config = dict(
    n_kv_head=1,
    init='uniform',
    init_std_qkv=0.0541,
    init_std_o=0.0,
    init_std_down=0.0,
    seq_len=1024,
)
Each number is 128 + 24 x the weight over its row's rms, rounded and kept within 0 to 255. Layers, rows and columns count from 0. Numbers have three digits each. The size before them is the row's rms in percent of the matrix's.

# gate: layer 6 MLP gate, 256x64, rms 0.199, rows 62-128, columns 0-63
# up: layer 6 MLP up, 256x64, rms 0.172, rows 62-128, columns 0-63
# down: layer 6 MLP down (transposed), 256x64, rms 0.172, rows 62-127, columns 0-63
gate62 118:161116135136131152146112093131134141133148135136074125131133130106139163099197119154125123132108118129185135159170197137134124128101114158094133125140141129116116141111130139087103121131165084
up62 113:169118117125144168132187138089111125136109134149112179150128144125080149127125100100152110085118138130138131107114134081138130106148159144134119111092087103137155126128126148133159177124164105
down62 114:160150126156119116163125141166125160125179130105101131102135129127119156167134155101165165099126153114169134139155131115135148150103121100140130155125109094156143149154119099057132120126104095
gate63 103:150113096147104133117164058095160130181131131106127102142146148125132141082110124119118103142149167149168115158146124092115129141141104172169124119142126123096170131112116127151120096152139126
up63 100:129107116110150138128123108087114097113121142147150111164131170137156137117140123148111102157142151077168136163121158184125125127091095151146123134140145100140147109152117113145126153088194152
down63 097:120143109123120136157152109104126110129123102140113153122093157137145113107124123119146080134156169101123151151075142148064165112128165133166131130124142090116142124125103129171156124146188145
gate64 102:121112110135086149095138135158088154063136125131128111170100123144154155098126145121137120162152106150154118165096107120116146145177164113125114164150141155093109159146132131112097151107118143
up64 095:099136147155117129148150159120100137113149121147136144084089117107099142115137134077093127113076094184130104110133093128169147143107117131128111135158161157091104128120176127145142125162122121
down64 098:117126156127142127118139132118140144131194125101115122116144097075101037119134110154112158128087117130120135106147156096150154110106166131127084125129139128160131132116173133109135109123115121
gate65 090:116095113082146136124102129096143141141163133055125125144147120117123118121187155112090132160131086184109109110096143158126152132132088133144125168130146159110130140132124132115152114160125123
up65 104:131126121118125119165134106132121135145116120118177098112101180144131112128092162124138149147129140146144150156166153144138189147131104144121140171143134129172158102129103137115111198096159135
down65 101:134168119105145135135144122159089094104191108092125119148160147114146130153142080119119152132132128132140118128154114143143133174142133144114109157151186164126106130118084155104162115102161128
gate66 116:139136121132104165144126126125155188126138179118115182129111128149152148096125105143132134150127105145186089145148142135128149126145130141110152169143095131098119128163187110115119159120166136
up66 106:146150143126127158146121149135116150185140131131143106146126129132147120145134103131125128184105122097139082070106051121148113134119126128137144166121169123134103107097137138085127147094156140
down66 107:100125128101087137140098135124090137147112106108162164144141145125120099130144093142085124111115161120141089103153158101134109126131095137101131106087167115174113135117151168093113126115122070
gate67 097:137108087122136124131103153112099128151157167112115161132106138081140158124104137136123164119140108144137159115132162142120131103131156160147111152146164184129142140099127078083119104109183127
up67 101:125080079139144143154114116114102086105120107097161116087146140122133114099107110153137092093095085149137153158137134157115145111139094154127102127150122136085129171092117140133148096149110139
down67 099:109112141095133160105112137119156118144093129149153087139141129106115078132130097134089147127152087110105117121118145103136069124121128105102176121142109116146091125099152147136107174162082133
gate68 069:112125126127178138129158121145127135148119099157088137162106145110154138131136117124112155125134155153144116115094099140123138131162157163113097140112118100089087161126121112118095148142191062
up68 086:074147155130178129151141190186155146110097101141124143126145125119122113165122134145095166109083125138095104138104118132130114136148155157171137105118127093096118132132107119098136131113121112
down68 089:088133145109103092141118139123141097077122127119160144123140141112145143158105148150120147123104113121141131176167157160147093128135143112179188135155108136137139101140129091140179104129106152
gate69 100:109183121154130097086121073134129134172123108132153121142156106200160131103164130114105131130154122097134137118102126095147124086157136130111104139146115134119104142135163107095100140134145111
up69 090:134088125120106144116118122133110106137155097096102145149093153137135149132124124107123091146108079152153086122115097142113090180118112136130101160101129170139141157094083125173110091121142118
down69 096:135149126109155093123126151077156157175125144155107132138059088120139094151130073142123094149150126126103109117104095128109133089130154136098129117102161120113123102132128118109102142104104120
gate70 111:101130086129139140104132139158134139102150112104158088148099116141133153124164153132099154149169141157135128131163058137134134144114133093109128126128160130124149105160166093125095128078112098
up70 105:111100205130123124113168114102123140127134112129138101131144132151144108142137123104144104106174151113121141149090157152079158138099151106154093134096153166133079128154109106112115111154119133
down70 103:143200075134121158137109104171078153161117143131144109112140138152092066142139134126143104148108122131142159146108127125157158116159100108131127110140148099110128139137119119123096089111131138
gate71 099:109103147117126112145136126090133126122134118131148172133139139092126128105177128080149127182181096136149097134073133127144164131093135127127147188124131150103121167124111135130109123149090131
up71 104:160178117126136189134158132123133146169154131101126131154139114149118128121115110120134135097138144136150137128120108154138087146130097129080121102121088124151125138176141061147095079135147125
down71 102:153135122149116121140144097090121133098174111130113186111135162093140088144148116096093121131129134169129111135090117098170116085108103127150123152137150113125149156159136148161092121092143146
gate72 085:110157166097134129098154121088108142113124089127127118129136117139108140161128104120110131142120181143132145132097082186079123128137117125133125120150110068149111121102137148172104154142137177
up72 096:062139174152123090159110131106125174134164124114152104142151147171152125125141112130148120142098128091138084169152112147139079099139162117097143117151148112119120156132124126153113119150121129
down72 094:115160133139148126119126141164101152145046132138124137132187123099133133173130094100130153115118102107123189128132096147091145147143121116115101123137100082127141117093136144157132117115138141
gate73 109:145124138104136099124102097138164122114157130162134151151127087157144169130108149083119154168120139110116149167110118127115156116155140088154097123142174105171160116152178096132130117127108113
up73 101:098156113112162133102121151096144131107141113124088129155125112145172111122095138123124105155098113138119136116156128111166104177117123080161089155131095123078115128114116099100132077095129142
down73 104:105133155110119138085109121129129066168119122134099085103155149117131147118125090100133159106137112109101142081171124152152130143110091197113131130115134121130137157172125132111134101108132133
gate74 096:112146138127111129116137142127160106097130146134135128172175103149170128131151113134188165154104117131113125135102087101126152106157130141144105157192156118160124155168108137103108149139122157
up74 096:122099113147146148152166153155167158094168133105102153111107100102128137120118123137143151072114132136088137142126152118186091105129133158103098145108095117133129110127112103107137096080141117
down74 096:099159126114117104104128133134139108111125204102162107143138129136167105111112149164139151161135104133094116076104148151118156173140146107113089154143147114142152133147114117126118147155126178
gate75 080:110104108094125125145127151099158144101099144121117141147151100147160142078147131142141121120207113149099150074119097125154129131132145114146082118142122142129115161136112123102109120096154085
up75 095:139145123100143100076151101123131107163160153118165126126141154098119149117142051131126143159125160077145112145117163111121126112121099078123146142096115093132106118120119104124101108109143111
down75 096:129124080141133144115142116112140143127113157093115153164121090104124080086098122125138142156138095144127135068168123093080106121130104123127102112127135138139103162133112155175108126155142089
gate76 106:095140114114092169098084112103142122126126148099119130167131112130121137104152052099158142112131147100120150162112108127137112147149127159106095147178129161104122169162130120135124143106150130
up76 101:146138137132108103104114109168125157127121174109101156127125098102123168157148098107152158183106125139107182159137144192099132121119103132126156131133114114149096128158120116126127095132142162
down76 102:162095148106136144154109155123123110114085125148138113122181110135132126124114130140103117090138120139104142095123158104181118089086111103133122165157135131159118165171129194135113129149131129
gate77 115:118133109093112136182109158101127173168176091105089152133119096135108126115134117139140120114146128120082117096135159100091117125108089120104163130154141130125146100128120101105084138117119092
up77 108:136114169142107131125163137138128142068122135090131118150151116100122146131127124133130126196099089176119129142095140158108140177124129133103128148121134079152104106125115126142068158119127112
down77 108:097085149181107142142160128146119093161158147123098117113165132112154124162153120114113165127119157180136120153110159109165158120119119115156097129163089136111151133107112146117109130135142083
gate78 079:126122144098134121149124126120134103132157129117122138186119124098118163135136122094136137137118123155152148059134091163114127100093118112162101129107146139089150181098142159139108181097130148
up78 077:105167100138102122115151089126111167128134113124082132127109115122147097084125110158163125140176129110138133143071116099118159143161144136092129134126146138165112113138143162104089145129176101
down78 082:135115130080155105122132122101147105159123116128117143183093105120139112130133124105187123132138150114160170110129130136118153155127129085082111157085167136082125166117123117117090139128160117
gate79 094:119135095115119145171197117103155159153154119123102136121156152131129156149140146131101111120144149151155115142153080127150119139163150139165129147140111139095138139102150107101109182116116179
up79 094:149091105123125139111133139172060118128138104179105154101180097128094134136106118100145115149133131125090151114157096115133133144099121133115131147095132101148143107184120127160151126093141123
down79 093:153142115194140145148140107116144160136136136124128103149075138139116053143130093098145126181143147120117119118143137120083110123117146122119155109110104127164109169126121156150128163146153130
gate80 113:179114111094142100146157118165102130160168073122135121160116158159140148122118098137086133155094143147125131127127157135135121145118135116089113122167130129082119142178122160101121124140159100
up80 109:129164102162112105158115137156114112129113138132125121134163194133141133086135160129098114151102119136069056121129122094121071132144120127168127131117135153127135140148154156116146109138124131
down80 108:146137129097104174142160143142132163141059148159135162130138134135115115111161146110087120119137152122125144144138111138140173125102140151144142119096167156122164166143101140144144128067128155
gate81 105:130125147086120140115123127133126124099147116104157133127127194135152143119151149152139160177176116142127116137108170129136127097169117138115089169149136137177108107107109098172122142169114120
up81 102:088118139083113137163151154093153173111136156160110103134117120176121139136091161099168087156148125131166141151123131156129081145140113164140125161141118132140129138140100137145123106127143169
down81 103:167110147087124167118137115106139124108167136132145171144124152098125146120133126143088149120079123134126121141080108133160151105130133158096141172136184121125174109148151137122172119144092126
gate82 077:158095136114137145109142128121084142115114133124107137117142125099166098113153081120144173137152133125118116104088103127159122133114137142135102121180087153148104194122096106141097145138166099
up82 093:173112140126127155150119156118092119103096146132106120117172063170169149121150113185106131101123107143127106098094151136147140119105141134171094102155139140112122150132105152154131125149136136
down82 091:113120118149122110122137124145161112119163102121147124116132121144104122150048171145119119099112137124134122174163119136137118120068176149138175147102148101116146138177166109132132128140113148
gate83 092:111091167147181153154126111116121117140178125140093154141107142141118130118141088145141147154118146145150122097140118103076135121150121151090170162116146158135103087107130157107088109135105120
up83 097:125118115085148121064104166097105097094122097098150185117131141133111103112132153100138136144137111149155141136086142151171134146135137121117126152073108120103154131118155146118137124114130086
down83 097:102111125154121162143154097078106148188165091132101149128173084089138123117142092114088088161127135123145138125148134130126129132122140140131160117170134150131123125130155136117109106091106162
gate84 103:137110119115155136148082100135175116146169122153086129125125141115093113129132117118156112102121157099143123103129149138133132141120116128073075129143145113127149126122195116124101135142163063
up84 110:158109161119132150101105100101177090148139172131163113133132142120122133121078135145118108106136174151119140071158162169152101128153122095136084132140115127140120121136126128094162147129155122
down84 102:121122085104117187151085112155112090118076108109100131142119135131133070169141128127172155121120159129143127153156106145128114142112108139086146116112078107119120133144093123112110142132139146
gate85 114:101149070105103117115122128104127144182150146116116112161123118121099134117146145098114101167113138115160176104122145138126114137158139128090129128176113098107144126118081074097124158136150116
up85 107:115126105096143182057153079128168111136116133150132104130121134153121142141133124135101085141152160130143104092121119157155105111106103103092125175107129150123146116147145119142136143103086137
down85 107:131139143091148125137161167167159115136154096131124108125119111113130071132144112105161115124149105144096114127153112129126104139096082144097128168079141131075174145100097126136106102132149128
gate86 108:121084123119098109139135107081119157161145149148104178114148089128114119085127133116099103137101177120095142175119100132110207136147130120138125138123132119150113135100108106106120128112123106
up86 099:122085147153138106110085102145143108136132122125130122144165122090099131137101129096110179109139106164181157131109110100136155204125096137141126089127141142120107114095128122121113119092130142
down86 097:100159150109140146104156107124128148141142093189129117059094103118109120106149159133113100107107141087135140118145111145143153119128128164101170107147125134122134128147152082119154126130149176
gate87 132:135119117090173115153149092100137160125091175080102136145108163119113164122126117104160141148138093159128147136139159098112134153128157136133115145143179136119164140126101152123122172124167137
up87 186:134119184163091159103111142153116098112153085139151111126152106142143076122152117130111131094118130097137105096135113167162113095104109121116118096109084141122105115133173084138140115125114112
down87 127:126124148140113138122115130133127126126255110140146109127125128131111105117123120136116137117120128122140114126131116134133125096121129120122138114124092126137115131134139123125138116132121115
gate88 096:098149155098140088100080147115108093159158097074113092150131134118118135113141125143141137104142125113119096139114130167167134136151132143117127131132150119115117170093170154124144197116124119
up88 099:165106093124150146124114148101115089151121162116145151151164101157096125150081171108121096098109171126164131132120135175141126127137143163108150156091128120113141166133140164131130157151150119
down88 097:109099172134108143126143125142135098131170124120112076122160097102117130160137122150157122127116126110152169183138119164128143156146190149094104135128114111127138122114129178095113103100118158
gate89 108:130130116097147098080120130088132168170147110182117133138140111154139163107120103099147142137149154129164105135143127043092100125143122159114106127122140105141148119163135136145151125144125127
up89 113:114100112169137109060095171097145145159123111112133086081131109105120136135088133105155139140117150142138128157154120116141105145109120100133130147142133164087175137106108144117126133092134093
down89 110:135130198167143094139142129115131161146138162117062098110108137160097130117169133114152117119104130111113113133143120141132124163102146134142117085162115128150103140170129126088114085141118108
gate90 097:088092102140083126118119102145106116133123176116085143143136105134160110134151182143170137130120142138108101137169108163128129129139146091101087145141127147101110139158145147154116139181123105
up90 100:167095141115154108137141131094081139181127180145154113121103157152080128156144131124127142116132084132131111137112157128125130113120126126169140141127162129119131187121145143137145130091098182
down90 098:123139117118096144123102133096114114103117111095126093141149148111188132140129095106157124145128119158102116102150122158174109154134114143083109134162093115103145085128148151157125115167132070
gate91 091:148133089112173145122100119086114099145120168085108131126148132082130136122129107125156148111140133111138099147113134146153138133111105085163148170119114158148131153116154166163096144132188139
up91 093:172154122141113146090104137115131123122115104129140109160129111161097116166095104148161154131105149140127103064161166149136148172089121119131100149112145129139116160119155135148142116092105168
down91 091:110141175137154114135129130125164148115123120131132135136148143155119139161135130176138093070118144099124122146149137100099149083154124118123092138115121091126106102129101076103165115168090088
gate92 112:140126137130138144114104107085125096105137117116122118126165133098162144091190118123175111133094094126131075092135155113123172132135126101158110154128130132145130166132085153142084123154103120
up92 101:111117151130141148061142152115164118158129121117154134149082117128108113144128116133111116162126166149119068138116068144150116128135111122110070142125130091123117144152118132178130098122097127
down92 102:102140157113151147166104115118147127156122135139164090094114127129153167131133119112123161106153087087181122116151174130120144128140147168098141130132113125146112124137157157173128082167109153
gate93 104:099133136133118122102118120132149114098152114106138124133120091111135116092165100142103141132098141126088110118120142144108138074123133134107060134202104121144153159137162103142092162153107125
up93 085:122163187110133089069140103126156097154105115160142136085121119106120100114114106132166183119127129120149108111121127131141107118138124092149121109141109093137143101123109103148093174105115150
down93 091:120166105100167190193187136148063157113132135115126107116147122120126135143108113141141096133143136144117115151137133144128149099110111158118146123107120123157151157078125151148139118126132118
gate94 100:138143117110120104127108125119163113121193125154146151122140145121077148117127095126184122114146099152158178136120106113162179104123137121094101143131106144146148149097168104114158107129117111
up94 095:081109142132111164143180121103120137116094097150144107131059125143155167110116136153117131127099146157100138163142120099108141137151135119135110138158113124102108148151069085114124133116109103
down94 100:153143111154131084164160147124140132144162138108150113146124152130134103131069102099150125120117099143112171101119115124118099152115134138174109133109149091171082163124104107111103147136134081
gate95 088:133099138119140092050112113061089134144132122114143109153128125106123141091148119112119143156112126140101127127129126139120101152160090114148100125106126111127119157193101133164106130145159122
up95 091:120081121106122095114093106105104142117138130097135123109133079155113144133112132132119143123094125115094092156152106118119075133127133111186126120076135107128153149164075144150155115155117146
down95 088:159138143128112089111111143132140106133129136171162116096135158186107123140120140150162135106128123100098107146090160105118143176103117095131147135080158107095150122119148081136143109146094153
gate96 077:170115115100108138129160107088089161118119134115109136137092111100153126097118134103194142124163114116169146116128156105090143139137089105077108124122115174148085128120113120132105118121131137
up96 094:135171124135190111112103123117138118153162131133097118139117143097133165145137108138096121145114175159101138098070128142144121163106168143099127144139134097092119155126142132087122168156143108
down96 095:108121101140157143135148126152149130144163146071126142129100140122135121095129111117184161167161134154111137100153127118125192124121121137101145148105121166122079130138128121124141129138176076
gate97 092:126070081092174134140131156140129160112127153082121108128104133128099157108111119112130134115142165164156146135143138119113153152175111109119132136124159182117115130098145167140136140092159109
up97 098:128125155174136150101113146112111124121117117150129123140109071091116116120113130135072127078128180148151166100122099142125144119133124168135134149111108179098110149112148088103126083129119124
down97 100:128115167137136133109123175106131127147153119159129082112131122126180059144150144150136133078125132076162117137153101146126136080137126138116123115123098130155139124121142084146149090107121151
gate98 122:130121109126127153153094101116122146109191131119092149167129128166110159099131102163116125142160155135123144130184131096165140157115163153123101179117133115125120099093148148106116129160148131
up98 119:150138145095115170127120169094105114149107159157124141152101135150119134109115130108130122087167151150155127142113151129131090137178131135104131159075137121103095127103119174123156171125088108
down98 117:100132099140100157175092098160122132120170119118132120127155118126082070145123124115128099140115139113138126133157139139125116160119094138145116175137127155180107113110124127068115142140146174
gate99 124:156125131108152080118158153120131121168127100134114096138117121136113173058143144116171127134134103104131112124110115124080140135122137087157076130108145103148126124133138105151116144111121064
up99 110:124104145121141111114146136151162136106142117118113121118144128117156132126119063093119192109110142085129147151146125110103099137162189086166100123128132114144131103109155096148152090146145142
down99 105:123149126120142144137086115130086215132161142093119104115116144136104130120161108129116145109103092117139150163094135168142169124130117129165107120116109168130145084136132153127138106161107119
gate100 097:155156124134145095112161143140124107155136107132176201173130138125121149135115166139153130123172102160122163102153109107111158115133141104105119116147175140139113161101128091139157110137149132
up100 100:179148066103157115165118167112169094111115153115104133129158077132102128126150088127098157141120118154103112081143111128152145139109160134113119122138135121119148138091142151111151137096118113
down100 098:114127119143123126135141130138082137085113086107101143113145162098141212116149148139120114112131160149151139171141131135148108080133123128116141136081104149111130118134100137133176135080118131
gate101 107:142051119110121105121146127127103110144153095131099143128108091099087135125137122064138093130103135125151145137118128144136111111145111118178153133136114163140151133089104151118064136136137134
up101 101:146123110131132163124152122092072127135143105143164132121135121148145141138153144143126167177109104134070123139064131153132144166103107092137132112129092104128122107108160100106148117110152096
down101 095:163122116120103088113125120091130138149106140159094124128145135125114111168155132078157127175134126122081125113135084115138138115136162113153151113114122091119129093103166090143082125146171109
gate102 094:125102140117117129101117092104169114167121141143117144156136132123128130157165138100140115139155160104162157139113123149111187098171122164063128151137107123127163147107166130113099137124149096
up102 093:155133126160120110152098143176124099145120129131104119129140143126124136134090173143135081092144129124153124141167119121111132098114071180092109153124186130130122096111160148097143154106119126
down102 095:127132154101129140141139112136098091101185148124118154082112144122108173147151146159161145102068109136148124174128146121157104113151078094141128148117138113149148127153123132109136131114084110
gate103 076:124093123141151128156097129115131120112140127154134150120108149116128159086184138112158116176182129108136150126114086136103140120128114149083073173134164108132134118085135104137125127118098103
up103 095:103118140137142106182108122128148117044113148178130115125163119100125124139137153141158139148151087111099138192118118170126133120133130141127123118136159129147153112120118107129146125129073111
down103 100:135106153143096129155127131184124079108139148144150107084154109156162214107132137141140153125125125160124144118134121131158095148131167143149143106106105113137145108160130122122150124106123165
gate104 091:155114153171142138115121133146131153144186149111096100151116116150151147108119163139149107144127149166160115078112136137111159132161170123125150143143102138132128145109144116109083168118126068
up104 084:127140135137120125139111158144144150094133133104079089129156133145156121135133156144166103107110094142153087102131138140147136135087201112154170131129129160109159147105126151087129154105095118
down104 084:099141132133115117139109145134161108123167191123142077107130112135120089145158140156142109147135084102064115121170160117162138159122111129143124122141133108108143131139170131126125105072125130
gate105 077:137098101137131107135129132143122151155124125148120148157145095125133166102148092072122142115134111120127169144132149146106175118115093162103123130152151099097126132178140124103122136152198088
up105 094:134124133117141132096137118123129136143159129126091127151069140089153118109162129137178105148157182135141116118089120112142138140167173094133136140117110168133137182087138170138099132120134132
down105 100:149117111122149111129173135116100124120156139093106176112091122100107135129108129132129123162119155130124101083095140088147176140146129152137101145152125159116097159119128102109076178141141094
gate106 123:100143106143155120103125158138139099101169160098134160194141117087145130098139144144135169081117143128163106129122142131148139131112128108109141146149156114131158144170098147135123136063131118
up106 115:092172132110121177120113116157098143108158123149136134147124118105133116114154133122085083144162130136115095123098109131084129163127128106140161132181137144068143129157093140106164111143127135
down106 113:102112129152117120136095134090108160151124096097106145067073117142133162132140156116135157101143162146174129134102169136148143164159095155100110128140099151137110133159125146117155109122113134
gate107 094:139148158123140093113138141116142129113112073157128122116076112103151152107154118140136153142139125095108096080100128097064142127112123156161127159152168114131162131127110159098109153137102135
up107 101:134144104142090097116122119143182105117127116140098137109151096088121120129146121131116144145134151123117194119168113076170126125115134100094128106123130156107115151091142140086174120108126165
down107 098:100128136168096123128165088092075121144157135095113110130110108166167122127107131092151160109131162131147156113138128155097126177108140129133117147160094113174150139142112113135131107085139127
gate108 103:158154103132096080135151099143105136124144103145143138130134141128113118118184135067126093153159159131155122132118082133173103113150120118149163160113140162103150156114144151115121096126109101
up108 101:128112158099143134146117161122156090120144136139085136148130141136143175173164143114146069130133132156125081140116135149163134147115106174090104109142139095133174112155137119139110095119098139
down108 108:148150099152078120143121112163117127090125129116116138124123140083060117125112151116103134132134106104157132126106129147122116088124172143133129154152118101104112130112169123110113105065120074
gate109 095:137120147108168117148134143181107103128137131119147126113148150122085140144169116129159146148116153110155098150134143144139189143178133107111122113098121134150076143104140129175116162139136082
up109 101:135160142109128145147095091136136132172138128141105167144118109079134117130150121119144097152132106131136118144148126112140105122149106117144113158115103171103158170148126074167163118070083125
down109 102:182139119095110120132116093130117100107122116132106140103129156140135071127114120161130113113098141101138116120135162121146123087135113122089084127145195094071105130123124156157117115162117117
gate110 108:116125127100093134138097102126119139085137074131134134160115110129093162115100113151120148111159123139096160155125146091114118163160111161151116153127088137126136198129131082116100105119145140
up110 103:107117144082114146134134173094100106117148096120142120157110153109119125116135116156157124129097146188133129157120159128160131112147105142076149151096126120188114149157100108124147114172131122
down110 100:122191097115092146113129112141109125086094128143142144140104113083072168107095110135101121112128117092132132164154084115125173142112114138097144115105152106109135148149091110129122131137120146
gate111 100:134130088107132143115137127138105133130141154139130107156121165093101157147131097113139126119166118141176111180137101121169119124156144162103149139085167196146172107132149136147108142136135123
up111 103:105096132082146105143134128139130182106131138122132131125112136098131135125125163142081117142076116105198126139112108132120130108133137125137098156127135170140149169142130129134157175092148179
down111 100:135153108119142162134179123129095155131124123118145136125135166166094120111163181142145159095153126140146116166070161120132146138126168081124158163149155141124143162126125139150134116101149127
gate112 089:144122130071162133119169121132106152124139159129122087141138113152110156108131112151134130073152140151086138084142162111086126111085137104151125181095142119115142142142121125130115118164160154
up112 097:125147124138122102125085172109150144138136149160097147139165144136156140098140146086133102146126116087164139106119116119166095117181166141084151149094117136149143105115137099109114128079114115
down112 096:089125097086141135141140130118130140164203132113141107128132102142138129105121150147122153164123127088176158151145152095100138134145109142154108121147134123119164129118162137169096075139152121
gate113 066:147104094128102104112125142148106150154166125141143146138137131168138118063112128174149124129140134135153112147105113118115157113162156145109139126176116153193123136132110130126092122169127075
up113 087:134126137101146141120133092103129131130140107122081138151096131077128156138135104060154154146139139123145143094126122127120129133095111115104111167090168112082107153126166146136123164097169146
down113 094:123130135116124120171137091140091085178162116132119143132109102113130156096128087130140140166119117104152134127103130102143150143142115108097058132138137132116113169157135172121090150109167125
gate114 119:112133142085074120136115110130121096151161117146126100149141108150165174099145140152154117083146115150113097113180087128146109118163101132108089130133128100124137164137102128119108126104141088
up114 112:107133132101133131143078124102124128124148137115129163119100145115108115146138141130135157102113133123085139137107160179117169078161090132115126152153093138145139084160101076115143180120107132
down114 112:116161135108106139119097113143149118138127135109096113142123156138146194106151152129144162095088085183115120129118112137161125102160112123098130136098142155148154122175128139146164121146083105
gate115 106:116149121146131109141111126155106135121135173146080134117142134129174128057113135076150141139119129105138107155111157098161098129137120091131131163121145101113129142144183155084129146138109096
up115 108:156119117129143082145127146098130122138142134140113100100136063152163138120101101155154128162114122121109134097148154109131128139127191155135177094120119125113089146136128135127132077165087134
down115 110:091126150119094117102167092121134104065163147147130123170145131133120119146142126157113116128109159088136136132135101126169144198109152148100128127120112142163162150118138107099099135101125151
gate116 116:165113114120147180101117117135121113187137129138103138158164133125090111082165170126152131094135142152132155154112135088120169128123152122140129144174136093131154149115145152149107129164126104
up116 101:099130108121153150138099177108135099127133147104114091125163084148151098126133140159126120136172144125129162098152127156118151080164135143142122170169140169144130116175152127131140120106089133
down116 104:133112146142124123099134142082129154127113145105084138142121138160102066183147145123191113125138161104122096124125121110115093132111144117147137129154134093145115104167123077083123142115132128
gate117 104:145134085109127161111146095111110164119170175111135113105111156101125140135154145102151169148136117118125131102156146157169165140124129110107148137135157149143131117186156119086112082149109122
up117 101:110136136112106173151130112109095143111144109124131105145094109192148123137076151125143155133185107128106139119143116155125106123107141157093081148114089126144143132113136148104138152131110185
down117 106:112074130097115127163131081170124161144132129115146112107159141129188091129118127135113136129142152155140085121110161155120136104092141091087102141143162107128126156130110156164138130162122117
gate118 103:133133127129102134130097074112155099140127126118118113180121102111106150095138118154149109117086137127119192152132125137149160120150135128151146106086106141098132164165123107133102172103160093
up118 094:142105094161100117169133100114137134105070130122093131159108102150141156085126120100108145121165107118075151126122118102128127148099170118123108138107122156085120079135103108124116134111126163
down118 106:091112106164124128119138135125097131098178097130099125106133178159151173150132119095100159108150105144159101119138108137131079161154148157124143110149175137111121136104111112100122106145137092
gate119 077:122096128106141144097118116110118125082139141123119125140101083135096160131147115073127122111176109158102121122116157127139146133126101154102101177120155137092148118135176148102079110153154096
up119 092:169119151131121122129122135153146112093105147148123077106175119115098141130149144125138133083153113117074120123139128118148090143083114141144119155107138111099176095128151167094132076147132119
down119 099:146116161127114133116071137123165105085087111128118081104139141103121091140125123174155163100125091131095126111139116131125107156137100124155119126131160103097129107129116138114142141095080079
gate120 117:107107115142164163123149145093096151149124145166135149108091093145130147125197145123162084131117148114118130141114127102105147108180110108105115152169113102152100171114140137139120125145146108
up120 099:132121135114154129141134113124119159121176165152195140116085100121130133184143133139189128153155143143119117145168124149161117123143126116140132132114146135107099112133130165154142179156089130
down120 104:147155151154103111181144114145094127159126106127110154122131116148168139147132116104176145113112134120141099150096150154133133131149145106152108083178116174155175157119108139123120087100132147
gate121 109:138135108112129111142127110133159159136142097145153093162156117132107176109157119154180126128134149169144134102112139095111130146155122136132162120160133129191149143148105095058135115110139138
up121 103:113136113082139150124112201137094140169137138155124144109150129128115124148110113104123143118098099076109108082131142126092163146150119136142120147113150060136132136162107092123121124102113126
down121 101:111107151105092110122138167132122137160113164101113082082098118142140143163119131132092166137158117107129104102150156121103171122115100110118122134131124144108130118067114175158102097137151128
gate122 091:075074153110199147111129132085137115135152165093144145142132108126108153156161134106128137161108097129130137153113124136123146099141149083135154179148109145116139116114128155100115123105123121
up122 102:140120123145120067114120107127108136119146128111160144100124133166083103128154138122137192122130077127130122134139180104108112134144173148140103171135147111147115149154153129104162143093139094
down122 102:151132122141142096132138095141112136087197148122104117118155110146099108116122097142143127125128105067142142124146138101148118129168160135143100170125203115121097125129144114123156127096136109
gate123 091:113126165106111062121093145102126155170145126106141081152099130150107122131136126127111201111103174112122094130130165122141145116150147147110117131115128128126135129126156127085121160099163125
up123 095:105150137101130146117095138118148149115113149102174152099161164118147107103139142106119139160186117136082094122129086155102169125096118116108111139111181167163129093122108124129128126123120120
down123 095:163142124112121124156186153169144140136114125111095174147140106141149147131135078154141102138155130173152169095115158160147141123108140127140135176160092133124100142105109085130106125135123122
gate124 111:152106102169154123120101173126127113136141124101127152144124117112174140109145140145106136128147083150114153138103153155158161146160128099108114134155144147115182117154137142108088195127150108
up124 100:160091119118144081108127116119085147151119152110122109129138134086137108120153127127168152130140119100143157140094089128096123167111131124081197093160120100109124113105130129127126087105129105
down124 100:116148062136125158118139103131109106145107127117106153092096173128127122130137171126103135166156138147114103148122141110155147100105092114130145099134094126092156123157136134095117124054121120
gate125 103:100107131132172138156073122137141106151176097121127127140136140135112131096097137141162121112106167086167138107166120104103110107101141115119102135137103173085161144121177129130104138134118110
up125 104:112088155151121137143126091144130106114144139108093130166068133136083145144104157146147169128088109123096157125106153190156119118169154137120110118149152121125093138109145131137117109131164118
down125 107:067133136170118207127090112166121134147152098132148138166116145140149151131123157146142151127104092139188111131143141160157140125142127104103133118122100131145157140147133150116125110103152128
gate126 103:122110142119144099120178138097107123184158118103118099105080087144124112136153142106167131133120135107132134120107159126147151152128162120148124128120124096087156121106150094087109188111151122
up126 105:134127163119093145133144136145107118101121145127141089118091106113141121128153093123127156133140133131123055155119129129121102106087131091115099122120183150161118144159171105181160151116145108
down126 104:138107150098155167113146121179157104109109118158119122168112149123083147121124096131122138134139085078125091151113089104137103140128123130112122133094097148155153186118106146135150133139139167
gate127 101:108160104113119125117114135107161135153142128103138155162117131132113170093177146149141088178148125181145124150071139151179134120112142155120169173101118126142140126122111139119113137133100131
up127 101:141107157115142091117139111118091103129116148095108130099102152108123134110124104149142123125110102096108137110162136074101123081095158111096158121103192136095126144129140171112147158141149104
down127 103:092153138151088048163162134128123155146167179147112090136142145103136125134134136130188126124122128123144118119088126091094140117131148136163113115140140108118110129093104108137111152123125110
gate128 096:127124101105129146127130096117127152093129134133067174139120093156149106124154086149154074125145151114153141128091124115138141126146180151110104149083132145141150170104105108131130114169136131
up128 096:116098148144082128096098106122121129141114130125156108138099169107188132141122092112139139130126120119125146177142132073121111156162137121132132181149150113105106170122095096105139119140117086